python train.py --d_model=160 --n_head=2 --head_dim=64 --d_mlp=448 --norm_place="pre" --norm_eps=1e-05 --qk_norm=false --parallel_block=false --grad_clip=1.0 --decay_fraction=0.434 --decay_shape="linear" --train_tokens=180300000
Each number is 128 + 32 x the weight over its row's rms, rounded and kept within 0 to 255. Layers, rows and columns count from 0. Numbers have three digits each. The size before them is the row's rms in percent of the matrix's.

# layer 4 MLP up, 448x160, rms 0.0741, rows 321-432, columns 40-79
097:082126168188100119054144160138123133136134127151105099099118109158188094108130099109129128145141129118122138117128074074
101:111207180099121118153142105134085133205097147139080085141140146145162171137122087188090139130153135112108122138090079196
107:094171199155175105187113099109138181093136071114089174168090132143146092101095129141103127113186130132136155105091129129
103:115136153062147168082130101153111151118155129118118090132178111175083099123133126083148106162115094083126122059151078098
099:142151148126162094103183118163081086208106121130119123059103114155111121148099129118112097155133081097052142126166154173
096:124121136144213194183082124154141163082114130106084116148111150129163106145105106158107087095076197057143134164136143147
103:182170141154181176147081133181086116158105173129132129199129117082132128175148100131105136130135141121212134180060159133
092:116072158114097121147134087082134125123108148174096146126086125191095151089101098124151147118176221122146163168155123154
096:132120120133088121106100089117145226178120107143111115118108098057082102192142100130088142163139089077110141088172098099
106:134140104081086133115120108094127155107128106105123112173064103140145159135101110140141132093148122148129125092123134069
092:118097120184142082085151086158178117124180124174083108146123132133135144142115043138179121191097121108098173149129155228
089:156186124124102089145092113165145100191151183161103146144182097131073084096142127137110199139122105126178122132123114145
116:180163169182155136171124124110125120096120123076125126140075124098113153153117162095120106079166160161135108150063144144
086:119116170122173174173049183073150091118117146168157118230093093163206130152096173154101070124105126067154110116136136139
103:128127103078079144124171120140130172124116062106103141161127096165119062112118132170121114185174128134097150173138173107
104:161130117200138174066141085171094151143127170139124141069164165070131131185134148156138157126101072119173157148137091126
102:059177126160096102135101158081111113067140132181107136121083131068147118159125078075127108097168099133127108164149134090
104:116129136088117116110091079080186159081113123085113117109144174127168121085135121166094117140116067140120152209109066115
117:113116101118081153102093174083042154130154149120065152149092170155125089172117116148110135051153117135162075132153172102
098:129146085119169158166133179117049080106151106132122149167173132212183143118132135107129120134124148085132146054141150188
103:173077117115104083155185180144119108093109118135125137171160105114127126102102101151151176139110113175117087084151196104
090:169086163164062134125159133079172115177128065174104101121118167122101081130113105131173150113074142103131150145171162115
119:108114092127187181113153133083157126196119227145126116138175181038174143118173077135108133165136153119073084117110040200
097:122050080067087120118105124102130126129159067145165105078135140162153151187130100168120135164161116162110072146177107116
101:152119138103047183148157185109078118152135166123094127145125132154149083126116195103136117119115089125129121111104097159
106:102095171122166113093088107139178154149120131085159123111117135158162172122104151176168074088125122122121123094123124124
102:099112125174161127195146152086185177109115109104132156141112157130107192110120082143087110145171163127046143110138130095
108:118063128144103090172157093099108121124087139157131186115171133096126136127189123089122118131134112099121113058147120130
098:140122130119116134169140120173117077090112187138192149130056095224113142086040141136160107122158096138148099139155151105
083:097129130161151168095157095124138086190140125125147096169159139072152150131097134137162099185158089106087178143125070113
103:156163134170108098120089127190145158101114098117152137115164094161097128186187107126148153137114114105075115071173161146
098:130079143132114082105208128134137111169127212184150172115146132179164214113146167163101135137112169112098132118112094186
098:127132142139078177107108194134092123210133161090104152094115098055101125110158103128098132106107144112106134056172145135
089:141185139112066155062150110129114110189123154073139137136129099153182156130140115137134144125157142133107123132145108149
098:190115125119071143088115140084140149090131136149180122138110166132167129139140141185103142106096169127146113130112192130
103:160146172138202085132122102182121021130102153129203140122138137169156088156128161104123142122146166078181173114127131128
103:136134126126112116171101212125130199108132131159179151130145052098114152164139063172099124115157121115159078087130131064
099:084132088116084071151152149135168142096124160133081096134086102104116097138107098118072126152132123182166120168093133111
096:084197082118101117107140107161105111124071135144044135138128163061154103118127113146094127137219178141118141103151138143
102:107159149096147160099076148111121170142107117169150135121110233170156105115098105137139067107127097110143210195135166086
095:090156157135123171174105192122191148123120109110070114154151151137125100125158139143052094138093128115157166189171119131
086:065203099116099131138091161144157149100144104163128059119162133134091117156124110110113074141123112061147121146174070111
095:166134125150119134139141087093194128099144122111126095125110140125149101117110127142088169144144120161051218137088158110
102:100153135096146121108179086169213050132150117182079110097114138130093119129109182073123098163091132138126103110152133131
092:152115158131156181113160104123112108109073102125095126148084158126178086070101147144056086094165153129184131162172152068
101:146080149173106146157089109135100119122106121154087146125130121078102108120166121128156129121180118127166131131088058111
105:074148077194080154141143137186152112105103112222137122160157135146132122060135141108060118176127132134158112110136080153
106:130097101170074127114166092105154124077111099084128108132121126127142112108173137133108127089120136090098167126128072151
101:129184104117134084119177078157120166091105064116118139163117150127085107146127110109126102212115183185145132080088156125
102:128039076144098161144131112124106117135126090137140155132154072109125152110108145163182145122130153099186129097112147173
100:123121124126177173162169138081128072152138090088094119130123128107068097118141133122131116125153158126151093155150093141
105:117140094097088166101151113169070173135125138156167114134164172108186154186114084136108124167117130087128169155153135105
139:173118208119064149152074143129126149167110113168096111161109133098154115129163131109113102175156129089141139139154100140
097:166138094137152110102086139106113146164143100092156093106077116136125086158137083172112163127153086089162121122157110176
093:132085104110147109086101098146133128130123118129108176143110138077120149089139181150126124102097129181050125109176098156
105:082162103148120170135090123128106120068128183126093136122172135056169167129097092155111150136168104160147143141105136113
105:097182108098151156134110076192064109137116121099124132149118092099172189118102108087167154184142102139143114108193123137
099:141123126108090131113119106151141138122129096127137095117120173083094160132140114115063131094182110155117114173087148090
093:125089136051173128149100145087142143120105141098152112164059107122173119084115110161162096057160151102138103089131157101
108:062134089117164145149126117132169126185143107140134107139150123081134071102087139133120146139072182121111108131091099153
106:069174125160164094156180084088141075143147101147128170147144121104102192100171132173122092131134100127174087112104095166
097:061136104165153097078122153156099110106119112145159100081212111075113069136119140139127063178124133074111131093115147072
090:167152166070054148125087049140145121074070122182130133172101067127147153095139112194135118135142209123110125149150140147
089:096116149107132117110175127097134131165128097116116130054138098101067150059121159073116120056145107123073147125076142103
110:133096092078128088154014143118163176085122104128150109183093157110108104134152113177095139162111176101152149085156127129
097:204175147107108132158144148155089106115115148121193117115189106059135133152123114111130151135176170178168126116165164126
091:104132101109114107111167042136150137152099085135121140151116116178126161076101174150176125124131151099177141078118086172
105:140184129183199100068108107180151111185151148095143066098102129122117163154130157156129152154069094134081102165166116187
104:121136167068096117076116133064076073167120092130148106148156131137173064144095099166151128053068124114110052128101157112
102:117072190094136120085105143174116081110141143098079145117083136131110113172092113086110127144121063162166136146140132111
111:104139134164153143111117125133117150136136139142128129129119108188174148158092104089152153111093122167130122146109109139
115:149142105108170162111111163162170056109140047126103136077113160146140138141153140152096070136115140152103151121141081142
100:103095110167152086180185143088156207161127152169168154128131129141113140096115135111107105162087167023110193155103154119
096:179137139176173130168121121142097087147157183115153114142174111117133162144157165149140107146108105052140105150104129132
093:130140096118176085205101126133177124134119105130101152150108149135062166115142124133082142123165112116072128065139111109
097:127162125159035119125155119120128083144124109184113090201153095171144147079084118112118115106157213135121118108193131117
119:174118116156099203117072120102085215149111183139108093136095114073123109183164085146129160071166134138164159122101156140
095:125136118155193086173194150037176113146132098082141195110110127165183137106130111171141103116127124104197152123148113151
103:112096125111111126108133151184126122116133085168179105184224122128165107153113130096121099164106127146117106079139145135
104:139119174111102088115074163159057135138126132136124112114114133150121109120132184101136142116102092118183196201106143082
106:137129079120152166144186131143067106121137199154095082174200148145136147119150163116127089186097087104118082114133098135
099:204119121105129128133125086151116088171142097125175143105127154093146110159108138097152189154113115118122166169093174166
089:194104138186060185165084180086065099179150195157168151143067074086135168190160105162105130083112184121151072161108211118
085:101095136101119118103109133130047145096127132111154175154134106151185131130078178148209124090099141147141130144122152200
105:150119142114102151100135146180113128146093176165194138128114108152068125140130140162107097103189141162084137121064131145
105:090182144048123126083131170138086095115125137173172117085115137186131131069132070096113093142166112132120127125152132094
101:108194122098139151060142138125192165178122169176115116123125127139084116138036135144128153125125118137084111094097201074
117:161071077109066140075110161101122128127120128125151160105172093157218149175085072161154189118125072155189157111155150096
101:175112096144161125190134119145115176141118178158121104169114124090147128141187063067126202081062198083139148080123156138
090:143138161135139122137184123126105123141162083087113123105125069118083131166170123062154078169083093181116122135121056153
104:156147098186162142133175133116152146073115120106181109109157115158154121079128108092159162080084146077171159142169143102
105:070157145113146133094122130134127131156128146161200166070124159115131101099126080090095118121127086112117161108169108126
116:132124159134106088095172114175125063146115136095159140177122153106176122110047145128086112077077189092127164106138171177
102:070101160177186137126157094091132093124125149175150129085125109104150102139183114057138086164099135077177096107141132107
101:138093125078158141158058131087145172109127170193153056165108110137119143108109122148129124085138179181162071116138164138
089:102102141153100143161166076155082163144137171163186087079173165115106167137104126157167101144147134086134121111177110104
090:161145075135131087037159120143135148137155105118146167155121157187167141118106094159193144190122176153159112092174097185
097:204095178115143124073123095131092133139124134062146096145129117112105085143158128139173131164076111171115132156112150149
092:154127110139158114116132137129109124121144179013136154127111085106108119134126111107184151147110138124106090137103148066
104:116045159113081137145115119099132177137140181150118128071154148061073043121122133148149104115140105139137147049132137098
105:116089018121075129148141173138138148178125164180135132117098140095171168137128117091098183111166127117042170073150120152
110:102096157156120104118118134139146143135142132134161095144138156156128069166137104107118088129087128080114146168086092121
119:124093116176168171112137096094141104118134079126124136176076151139096170187128114147134094121121140039168153114131102151
090:094135130144127043147172101114147094183117147136154125132146117162119183106109106154086064125173139088102136161136120085
100:093143139216142120145140072133175079089142127090159130077135156138124123096098101077091137178120118094170137185133130149
098:140083116209173157148090174083123068155093125084176163124090080159149142144086103127086110136072121160104157203103203131
106:104191047136153175155143093126108117116108150086186110137085135120152179157106113107131147102158171097148172068131109099
097:130170202193088143120159151174109138122068113129154098128079135122097057146089103212166098143153152104143129138135121153
101:139134091150086105097131127176144137116119101067065140080163170095114134110089136156152144150098144121161139137047148141
095:108092157076161097096163119125122200160107120116122160145157124169127177101107143132114104149078117153103102142067118154
103:116124094160134101193120065080166101152108131150184133150073120135094132127148133102061094095125114082112168074174130120
095:167124127141053192138117152069081186159104178105110160139156162135161095142104121120162173070098119142123164137142194132
# layer 4 MLP down (transposed), 448x160, rms 0.0723, rows 321-431, columns 40-79
097:182093094111053102123120149169187136124139155163126092123146159119122103074132102116130176162101126086168131145113173162
103:132135095107135088089183145155185137127135111086131193159099157124125124062136153109123183132125141146127106137126159121
106:175144136116120056080134081089154106159146110090148088123176181133170107120117099091150156145177158147179160116175097174
102:086191190138131165121140095140125115160243117163132066099157076166158152154092163099142140066140156109141146081151116182
101:131116122155123175139190147121101133133094144114156086080127138122124084127100079149109126135119153114121131170121150126
102:133127093106135139156081115141107111084133125122051143159079179152134097129128146096115102146122149070141101160095121132
104:136148116082104143118101080165087149088015107169135119189149180139115123104130110199154076127126145158153148125104170120
091:170103100108150147119122086164100143154062147167137141148075122140148121023149103156159120114175096119168148223151131131
086:134180150137119150117140053172182113191062183146089103144143123113137143131097147169157083151174123116140095117144104130
100:134110130137176084163165144135104083136220122115165091146172108156148078132135096102148140152040152138104105135081110150
085:142115101096098145141127111162084125123025117151110137128152121177107121146130120145153181105096141127171166069140145095
096:137111128112151141157141105102032130080191134118148127144127066141127130124141121136160160076092079151109048137133130130
110:167129140102128165147111104140192044128154129098157133118139195117144077137137156105101090156072092067167172105114128116
081:099117062111135078111176124176130115117225103143104134062119144128123149156134107101163203137192168134087207141108117130
098:155132122119135110144125183117126075165177127132111123142085111191101181178085132085084063119121071092138085172095162129
099:110114143143112097089063214121139164137087110132106186121100125162102117141193113118116085115090130136138111180130137101
108:151110090126167150105143142075129097110137116133117075100140127126176107119145088162148169164141177140144129143112122100
107:107113132132116102132198120105137099103173122151149138130131153132089152107086040116156082131156120123155130130129066079
100:118130162130110154117112136145061137145255125143120172178105140156175098145124130127151159110151126106096087146097161155
100:141098168161084092088077095119198191158110133116128102102060099105071138165144137108139161135127095122110085148133090167
108:129135151158146122123140080166136092142190157105105087146140147142136122177081169125151106144192118119137142125176069116
090:131128161088153197122124144138096156087041119114140184147142100127097150134104125135162110146129137090120070095118091145
114:143092115122170120147114147111126085119136155133066105131121176062151162165107133133148113128135111130135132134187126150
095:128130164150143132135134062135191111145239119125157110083158124168168164105149113138134110114140112122088150138202129136
107:088116143129007078165183138115020116109076165181097108110111189158151102111106167161125089135179079172141142106115121148
103:115139078055062158115149118080083074169144145151137172126103136163171142126093134120115143131149116176124078139115173136
098:123160081116117127198121142120087113133243130117113115130156110140176156168175091098176071147120157136138127111132167137
107:112072102086080133100126176136050122081153129152168127097114108153138092148129122118182162170134076147125129156115139096
094:124138137134134068170204161127138140133067092108147126107153085117126103095068117156086112151142137166158107123114158116
091:108137157123122099115155196171083144143170139097139112106126075059150103136151092141161161068127125101114115108150086084
101:196125130085092061100120078171155080102154090068186144065138089141163101122185144157145144174093084144093167104108109115
100:112059154120130128158164175188090140114055129139152137126108075129136127133116136099147152137150192115115111143137108162
101:130080115112076137070153170139098109121062132106154187209153071130108078142136064110143157117109197102124136088122149084
090:108146113158141088115087154043145210142155128137104176138129115108068121134141129129173249146073138134124167097091133070
102:103122120150105132119136121113085123140097128126124122146145148090142170143156099117149094103153183126153087165109148163
099:142143091089143095100122104168170163150225126051123137085131121079058117105112112121133093154100108074115168089130182170
107:166139141124102093165114073148179057158176183125141168100143130123082136116107161135107139106139153097115133188134132122
101:138113143130105112192198127122181152087055093125069172128084124099122161139124132155117155124083178156146192140160099164
090:134098104166118151130129166121165090122189149084142133144083170093096134121082168081113171074135153109128208108080099119
108:221166126102195126061077090141100162106088118152111132095117133075072151156130137105157137080111110142092155140091134133
097:145136162141046122101097196096109088165061141127135141142105167157164152198115169106104077137107090067076085172198082156
083:220131133134141026143117127188114148154184142129122152160138080087044113159109073107129148180133136104103136102068093070
102:110150173163184089101178191146147110162107131061104114118158127146199109112128125132197119159128097083143100118135141138
100:138126101115109155080158155091054158091157119117175153150162096105142111144091087144121122150112081160154135138109123091
097:187077099157212161122113119134143132124120207163181105184079158145075119123090131108058161130117123127140147135128147076
100:097180175070129093075083154099095089171178110146158141179137077105142153105085122110130102108054152137094077135173149172
102:069081108156153124156149148104150120136241127088104165097109103109107115170143123141130103116148100136159108172121106118
100:192134171156091115141158051110103135116151088130150097192107153126111103108104153134109133130108151127089111128100099179
103:171078135148144104173176153153142151125104138093136072161138098102102169197140173081065119123155130128134148087058166100
101:114127109127154170157135124172076115070119109143139173151119069118138110138121164085122116157120123227103153101162110136
098:101199140108114109078141097146145090097144154147152124125136127106122117109123150132190107095153133136143164094178131169
105:058139068136137136134079147107117193155161101128113149090089171168149127157119124145168166158157057083159102137068129127
124:134097139108110145102090135086192148141223096157134105151101133126144092132161100121053152146149157107159101135198104152
094:154199119135159103095115041108131173097182091110201133141144139109179089132080133148185161138147094108122166086181131081
095:112094170118081135121120225117120114054131135114135126148092178102115111052139146165137135150114141113096155139160118155
109:094159102159141159139054186140113087121107158063103168162124125088122164104109085147136128119095113112189097174081087167
104:138092129115145151178140081135138061118135162162148191132153107075164105101129171114139167148161145119098106179106146153
099:161130122175172077102139134137150135131149148129110073164132135104118132145089202142130137084134094077129087078147146091
090:110111146170117148110115098169126146125189135158129151103169168156070115129165171095129169093099124101156144099098088138
109:139129093112095132064106142125091163103050150108081199114100153129169104161101147184154163118171122169119089161112130144
109:149140133160163120110091111159108136135173162154126145123167144079110154098072089097146081166125052156130115142096048107
100:166058091139128111193033144083155156100113081144130090139050139158106155140132104095134166141104152111128122105114110133
094:145153086130152119157149178125093090182137164131145144111101120113133116126153166124118103177130108162163119130118099106
090:153101089116062127111137140111066094186110215093132126150063160107151102199107125189115162159178123153113107148093121162
103:165114147177146104083141135135107105150187138105087155095172108157083117143104162067162158174171087113116161148090094155
092:061140146094133134130102078098137156119253101097118164131150154109123112049156174157152094146097061119114172172187113115
096:131127101171145117135107135129121142117187134137148117186106127117122177131129165167121155111110110152157115106130122110
095:148158141083114114167133115172124119159248128105139121128154144096122160120169122104108126143132135150152142115101139066
101:108145193127133114175085108169147133102181108131098168132121107122071147150125177141130113163102100136080181121164055156
105:090113182112161083069069148137110104118101110115201161114094170101148104121162096167157178098120087139082082151181167158
112:072157093078088088158132126156085187142213132172175147112097124110132124114142152101117178092145083143072145113179146138
112:185211134169169133139077139154201161118208087150124101068124153146134131101111142175134087162110089102146161108132083096
103:159089116168171170164115164188147105112163127167128100084102113135091160127161172142103156129164130153123153140116119165
099:127167146137093080201071131092122138154173118103134183145130118152143138110170098139121148088122079091122152114131107104
094:109148124108041120186156037099048173096154097120133105111122119120146107120156116176145184104137109120096139163146139097
086:145105099141126112131128085088140163111255146109133113126130085113128076119128101166123110112138068120147145127174132115
123:113156080125085222137057108175132187101065138129150094134144134090101103122146152116109114127162145105124149155121122129
094:144128124167119081107124173169126121127208141124121115097184128129162142123091113098172161123084104112139107140150118120
100:164131096127109144131157164131058176066225097091150118117080068167079130149147119147171094099109137125126133160154096120
108:134115159102128187156122145079140161055097125065171138134160121089070134163091132103098173114201158133167125130134122130
098:128071139151104149127153085132161123104249126109071122096166165154101134070139161121162104133127087141140121134178131152
097:127177104105143119105160126116117194111255073090212138145167122116093129078131110125142070149157148103108141173087158085
092:218087064138146136173147114128124096183034087133111144106136134148089150121152168147123118189123142158098084191082125128
089:081087103095144099092120184090100133109221123121103158116128047114134083122109117134143158112120129134171113148132127143
100:140120134128169145144143119106129120139191118119146141100153142085122114132128156145082161109083154103149154140139157176
104:146111135135164168076125121097135131110182125126184107131148136148097111109145156123085122113090097085097146163098082136
103:195111121138212130160103118131140126141226143149127119109140098049119213109140179118159123156107121130150099071156114133
116:139137102200167133090113112131168102171116149143161142117168141147189132122096155148158111125098129146162124171137121081
106:167082151136094145132122088065090158157047140165109161134066144111168072142145109159135174109163148074143119154093169162
095:151099024097132174110109147091106122197133156148093150192141137084202152124176135094127212112106093153135166056098106136
099:173146165138070123152094060109092149144193161107109107170151146109080067150119157166085123164135122143141079117090120172
102:107104068146081107109148078151114125102122139099115122166195165125177110143121137135149102126071163093110147091079096151
116:135150089104148100200148141194163093122106127156185185163111146104126100145075150146102132119066132086067107086112180133
104:137118103086128117115112163139088160086148191158138195120098127158082163161102150152135127109146147194066167216164146062
100:160062108117147173137134082159149060122106081135066132127100121163126111097088125076137091116171129139155143173100080115
095:162123160074124164136138153147165132122191144156161145115143101088137066120153121162151181129157149156165116145156151139
082:077103121133107165159099133132084122141032122120079144137177143133137151176113157102121099125148120173108113134132121088
092:133145107125138095115146118124138083133000076146117137082124164086065159123084167159110123142074106136093163155139117091
093:165135185132145129129152135208139131115084179073112169111138120131154116097115102137137128162091163172110115137130166111
102:158143109146104120122121130147159118101054091111110128100172136077072135166184119131095124175136135119181084056141100125
109:110100136135104150185160134138158108096107110097098208122165116093113149131115153129160136143154130177234142164085103105
105:090157136140097136149207152073120104113007130154120149101133139121154176155114119142105185086128134150132121144114121133
115:171155132133185103175066216185123053131108136209168099110113096099104125069122124085121166107155112128119204107101135106
089:176173089131123170136073102190104124119134122114072101137117087110091102125134099117071201124141134136160059104154133176
105:137077157123140081108152081088120189146143159116167153154081060096133190133138103135187176115178145153144152168150132104
100:122108106134159139114071159161140135127088136138107163124155115146100193093138106130109109116125142195098122166121101112
105:081114087154136165137164115132128165135211124156152129116173188106091112140133190110103108124094068053130189157139083135
097:067130120157124117147121174153157091141000106130177089134145139124106083207102098154129105158081106077110151093089139157
096:099104121139108113135146094123124078148000119118156077108156163128184172110126161066119121173117059106078101128208144152
099:105187106129132130130131125162116108109165082141095136082089123154130078097176119129130165132084140133127150094241145105
106:098063188067083102102089157157105057170145125139166168136074124183190099129107140122081175107124160132143115143091193096
# layer 4 MLP gate, 448x160, rms 0.0762, rows 322-432, columns 40-79
101:185115168077121126101144111138181145168090106097182087178095157130105147157115165103129130144102178118147115058145187102
104:130143160107096147184093131126157134183110122129096219151086100111171153189137096127121077154134148124146117102131116122
099:139123126107110123200078168122108122111144106129142181124087072107085135135172111183142091111095103122116121089097097090
098:161110081151105163113104130094105097133091148183175120125120098078118131168120095188107159112140167091195134097103186136
092:140141114085066096106110097133086107119105137112139132153076157117145075165139119106113128148164132125143106144111177102
093:079112098049135149110071062082089205052110112141133129127104153173137073095116073180134111099098154113114153133159115128
091:123116136114197170081086104146066156105112136095100101176134170132164115085110131116070093104129082112153160173112138123
090:127092095133145130110134119150187080058095127168170117160097128098144105140126128140124120154068229136115100044088121185
103:104175126074122125097110095136140169129105090140124165195098161133120169137132137147096122057191166090111060086152113120
098:090107153086096124147126176120078138137081110184118167108092107136117093103128119091115153099114160125163131089123140077
092:150189184117120110105089133150184104179096189134104092134146114118123093136100107139097139173125170093144151173130157138
107:097189134138205106162091108098157196143110118071093091126088117136120132087090104119115091091123132107111101134121172125
085:096106120143174170154108196063164125101142126136207092165102100167183065155097104154141104132128103094143155127171131117
101:132117143125111182104109052133180124154095144176154154142122095084114112079152141125085163150162148156113116143163150149
109:036107173107163111184087128116110116145127134116156062198071155149143133137124124096103065144137158125095086133111102158
113:150099127129109138110114096104155076103131172114084114190129185129120119108086095129060101160096126062087094153099160123
105:134150151062125076148102086136169163130084143149144166154114124114105080147209167181174068097095165119109145142118162143
106:120137146170124154115134180126076140119109139101096127135104110178149135158063097177146119106143153156128127142121166106
104:105112175151125134176076135141157085161132129118158106084134111127097131079153136152101091154149060155131155125188134099
113:179092113127202101204098112130168159115119089128126122186125069127141107117155158082110141130112110142178100083138102115
093:130160106113128138121106097155135195092116168105141100082129096106082131124134141093097123084143068148127158124143142108
114:104140089164149146139152092100134147114091153192121166116122154067140162164133095133116109155105151092143118083105057143
092:109077080079056104149103168082089120107114094167150154136089126153144137187105124155088122121142132146170057157102156126
095:199156182101119170128110195139157140129057142060149128160068161164157148134115137123149106071127167105085172170126161109
110:130151111100158085102119059126140120101122075118154160160143171160137147129153124157183082168109095105116083085145138119
102:104129106217119134122152083129142142178119099122153169142103118074104133156143160137077086123151127084106098086136124118
112:139100125082083114149143172103138093170093116167095143157062141112125101158144127133092082137109115110059136147076178155
091:066140168149156070116154162119156129101078085117084168101150170135200110159102112129088117184152120106127173089114119117
092:113136080176179178098117081125181060130092123171126128176129163139125138138050168116097068157156101100107180161119118129
096:114132110168137197115108157107144167103101121173085152116124142133140100143104182140105148116068126110113125085137179137
095:173125113101115178166134225128110066175112135152058112155128110139107092199150045183086150110181124130138127098130156105
111:123149132102075099165161127129144127155088139176180133159172110159182134134115126154125163165135166086114115144156115161
093:103177132114107152145171079155105077156102166095131077160089099166157169137118111102074095135176162102148082128157125192
092:090109137163158087169166118163099109153078145110116153164114120099105138169128098107112110107124140106142139191100149120
099:186094112117166114148178131132115054154097087120101144174152126091127156190140157137067169114109168137102140128100170141
111:098149142097151103131110119115188113076106106109137104164099145117137110139121168125125086062174132100161119077138172105
098:143115152199157165133166111103138121109099068064126179157120178127204162177127193185156165090094183081139120142132132223
100:112165068179069118161149104108114114125117070115061157110114137098121167070069097123129169126226168166111139145126167111
104:116142107085078138084128157132137178184099111141112081181125231149115072110064145185082148129133096112107117150128179131
089:178126098175073130103140116107067115126095181163141120164073151125183156202068180116110113111121175132114052117091160138
094:061153076100102169108083149117121129086101100141110088143108134168172139193116137109082053117128128080186129188167090129
105:083150126165147120131140102102144098147105111133137146113067115146133130071095173147110076086128156064149163165163121075
093:110119179170172097211099153149151141122123180119109109110147144081119116078154214121075120087086169163151108053132149138
093:180144074132143118140067139149154132099129216157119099129104161164107128193125105108109140141100108122124142148115139108
101:113165136137063118174154155144083088095125145186088209124136135123147169134120148092149171133102178160194104144111146156
111:114130122119179112155157154171132070104126138086157128142125133131066187083148182101094098153161139105151082142133143116
105:094133100165081149112138143108127131078083102143151080113162170088131074107142178131100119105136118106148121177130105105
095:162061141129085161134131075105179120163076126107141113134091114092089061131153091144148129108179171140044152121150178138
103:145101149100126136155136108151165149109098076147078106126139124122124082173142116095128142126075101121100136101103079149
094:218128114094117131142094135141173104045124102067130087140138104137107088135155191130143123133131134130171103192124116097
102:084154073195118109085127133089120118127127156154169100117077127205172137175100113098080130169131132085145142157188131113
138:092086136116099188158079096131137157135069144165060114196070152152166140132109116088110077142174189087120093139115134116
096:153109116107102132147063197132137093145109152134087114152055102154110125137114113176096122098194094151148092130155128175
093:102166106169194091140108066147104134150083082105100175180078132112183064166083141181099114083108151122072117120139152115
105:159119163171126140133077163138134116176088136154116183155121107121124157144125122136121111155124114078167099198113134150
105:188083131111070193076111095148115114105099160163134130167122149105149116168127144107112103138154121161158112140106105077
091:141162121100117136130135107124173091179117147119090136128137143168115148143155093082093133155089097119193102106137125160
094:109125188149136138140090141130122179098132097133184117132096134101139076151145124106192074142139105060105165055165130099
111:083169102117108107152121070142134102114103107148086182096043106086151167121121088123105106199150145087162095125148112100
104:089137105112123125126197147122148079166089146094111130117124103094120136151084131171147112086175154178164130215117071114
101:082116146127142168139127074147112139168077097111138133145142214116138157062163125137156139112093126132092159134128119133
084:148128116089079150136164169129154104144128115159098134104128119144125131130127190182125092143127154179158096078098062133
081:180109131123151113155098141197140144025136149133199162162157137183152153170176129122165129143132107160176128085181134120
113:093140121100115137098120152138108180066100131203139105130155109145129118103083120065133121179149196080118111113130122090
096:159172134126095145168133166168090097126104178142151102139133119130129117179108080094110142151169194157187118082112163156
089:113140090105139150120192100133089106097063106129132148164117137151157081104103114161144137103171180113111160102111157193
094:099149122178182146086100133119106123162111162144114088118105088134096146160079133163108117140122083113096104163151126171
104:150157122060118138185122110127161072212106136110114162177083126217108133141136136136078112109121168120178063186121106140
100:088182108094158130159158084180136142117101080172125118132107181160060105065130119080088095152142134122121137124147150095
106:132125150149109189155102175087105123064116181147123093165077095147179157170131110136148137142116202121168091176166180195
103:109128142041063178192107171190125095131083143151099096127077129158057125129121118128092089122208189133111111126152139134
105:145113121167134172084095170196113149131116079116164211113150177133123122103170155106130126137192103203169096124164114138
096:170107142176146135111124133151108071113111204109132108142132109132154162164121155179105073159108129098148111176130150130
093:169222161128118115120094148185109126123106171118153092114167089124157111146089139132083140102071074155139167141114182158
099:059127118144081112118116162112140127133135121110148132127151133167187108119098096143148094147170129131120130116169115157
109:067160150097172150184085130171154117113110068117114134170123179123105111123116066102133090146130145077109098136149112146
092:096147132140202124186167120027171095150092111096126179128079141200169149116095141190073086115134173107175161130148121169
096:039203139166209085123116066092168119165128074110096123145176176159198117094076139116106113116103141146136154098119126098
101:135105159091065115129094080123148132139105101171186080127126089135140124126161162134146117120076114106112112083085216100
114:113127094159135103134141159180070089143098221152128137176143108128140144159124117165130108164122143130128094113143119125
099:215064102139108159140131125163118084158104169147095133172104154134187159163098132124146185134127111148146129142097172129
095:166177086097142088118162089152138132116052121143079141143120158148097135098149153144119106158147138112125137161174121171
091:142119160146103151151085119123068165076110156116140141177085112156190136205098139133165126101120153130104129130131157202
106:134096137138072094139130114196114162129094177118131124095122091136072127108073175101126094135129150144074160109093114184
104:107122095096142103128144157121170107125098108101112105096077180139168173129141136182099130134126096187163147101161199091
103:130167106114111129101137117093170125145138149138096078167103158100146191116139195164098163120132118146212089150088138196
107:203137140154148142171099093106140136194092162140076099152057064128150178122148130123138088132132120066099123192105097154
098:127148137108083171050101054100108098125094113115097122138110141116115107175135178156131107130190144127127117176035139126
088:120161216156139105132168116172133125095078160090131100077101077134074105157126109080127029160143138153129124190128134146
101:104149102184137098099122056139195059150126123046096155113110152121173119149159133143097133106157109108152141133134096112
104:112164184118125142100151109113120128095088093076147146085146145117137124111047157093130139109127108132142130203101157044
111:214126190110147099181126149121116141127114164104143132166120140113117145138119116161125123118066196145083129132117125136
109:131096144120179092115119114162148081187141157153098116102144143128083115088164082167133133175146180147183078142071081171
094:156085157116133139093134114160132054133079103109091170163090109148154179097092139095139060156131100151154159191108098117
095:103084115150109099165140073132094120099102148155161084136118161110141196136076135149130070151133136084132121106172109108
086:098096160146163176137138155121149084088097143120160132065154144056088155078154155103080129119151079140132159142096086133
105:134140116116092131122136128144131161172142189131114177159116078200163149116123117104157149122184198069176079120144147124
095:141172146145110129153116198170102112093096118180104105125072150195188158113085138138070085084173132166121139163134172135
102:183087127130160161086096183158150118122109178141106091159153123124156096167076125110129113164064132146109169139173159121
104:200080135116097136189144143098104099122107084128093139178074121122139147143114129119161124122095167131087130119108176150
116:142129102085161120133145072134167132129109167144109110105115111140106215070175116105158127130137126116156108101190088072
110:148128159117095180179094136114151118090108132167125128098119136105095123136182132099148136098107154123141113157111153111
095:132154092135179147160132144161112134092117149160210063122140158145103166131174107114092112117121178058148255172104127084
110:151112143166100160150163121212135076146110143168174050094145143124094162109115135125125087148106141096115132111185089155
100:122116152110086085134107126174158153096117133157103122157108147131146170109163122135105127133190125130125142110167076079
099:154144179169140091152132126117145158090113090087133107161142155130145101164121112116118102114127100084149172093149150087
092:081138092125145128199097150117196094122128162101107143124147116135143164201149073120056142110124130092113136131105193113
099:125076158108133136117083126105121119139153147083086091181106082213135158159102139150170148089155140139220086111050087164
088:137151084110109125077161125168168080108127115153150119093124114120148146103062183089163100085132119166091141156153091065
109:096115116125134045117083110153162121057100124137143115128124129143122137076169137160111121118168103137111158170101133089
101:131168159156131141119059099161185078110102110153127088162113168086138144166128185145102129105215121115168161114166129154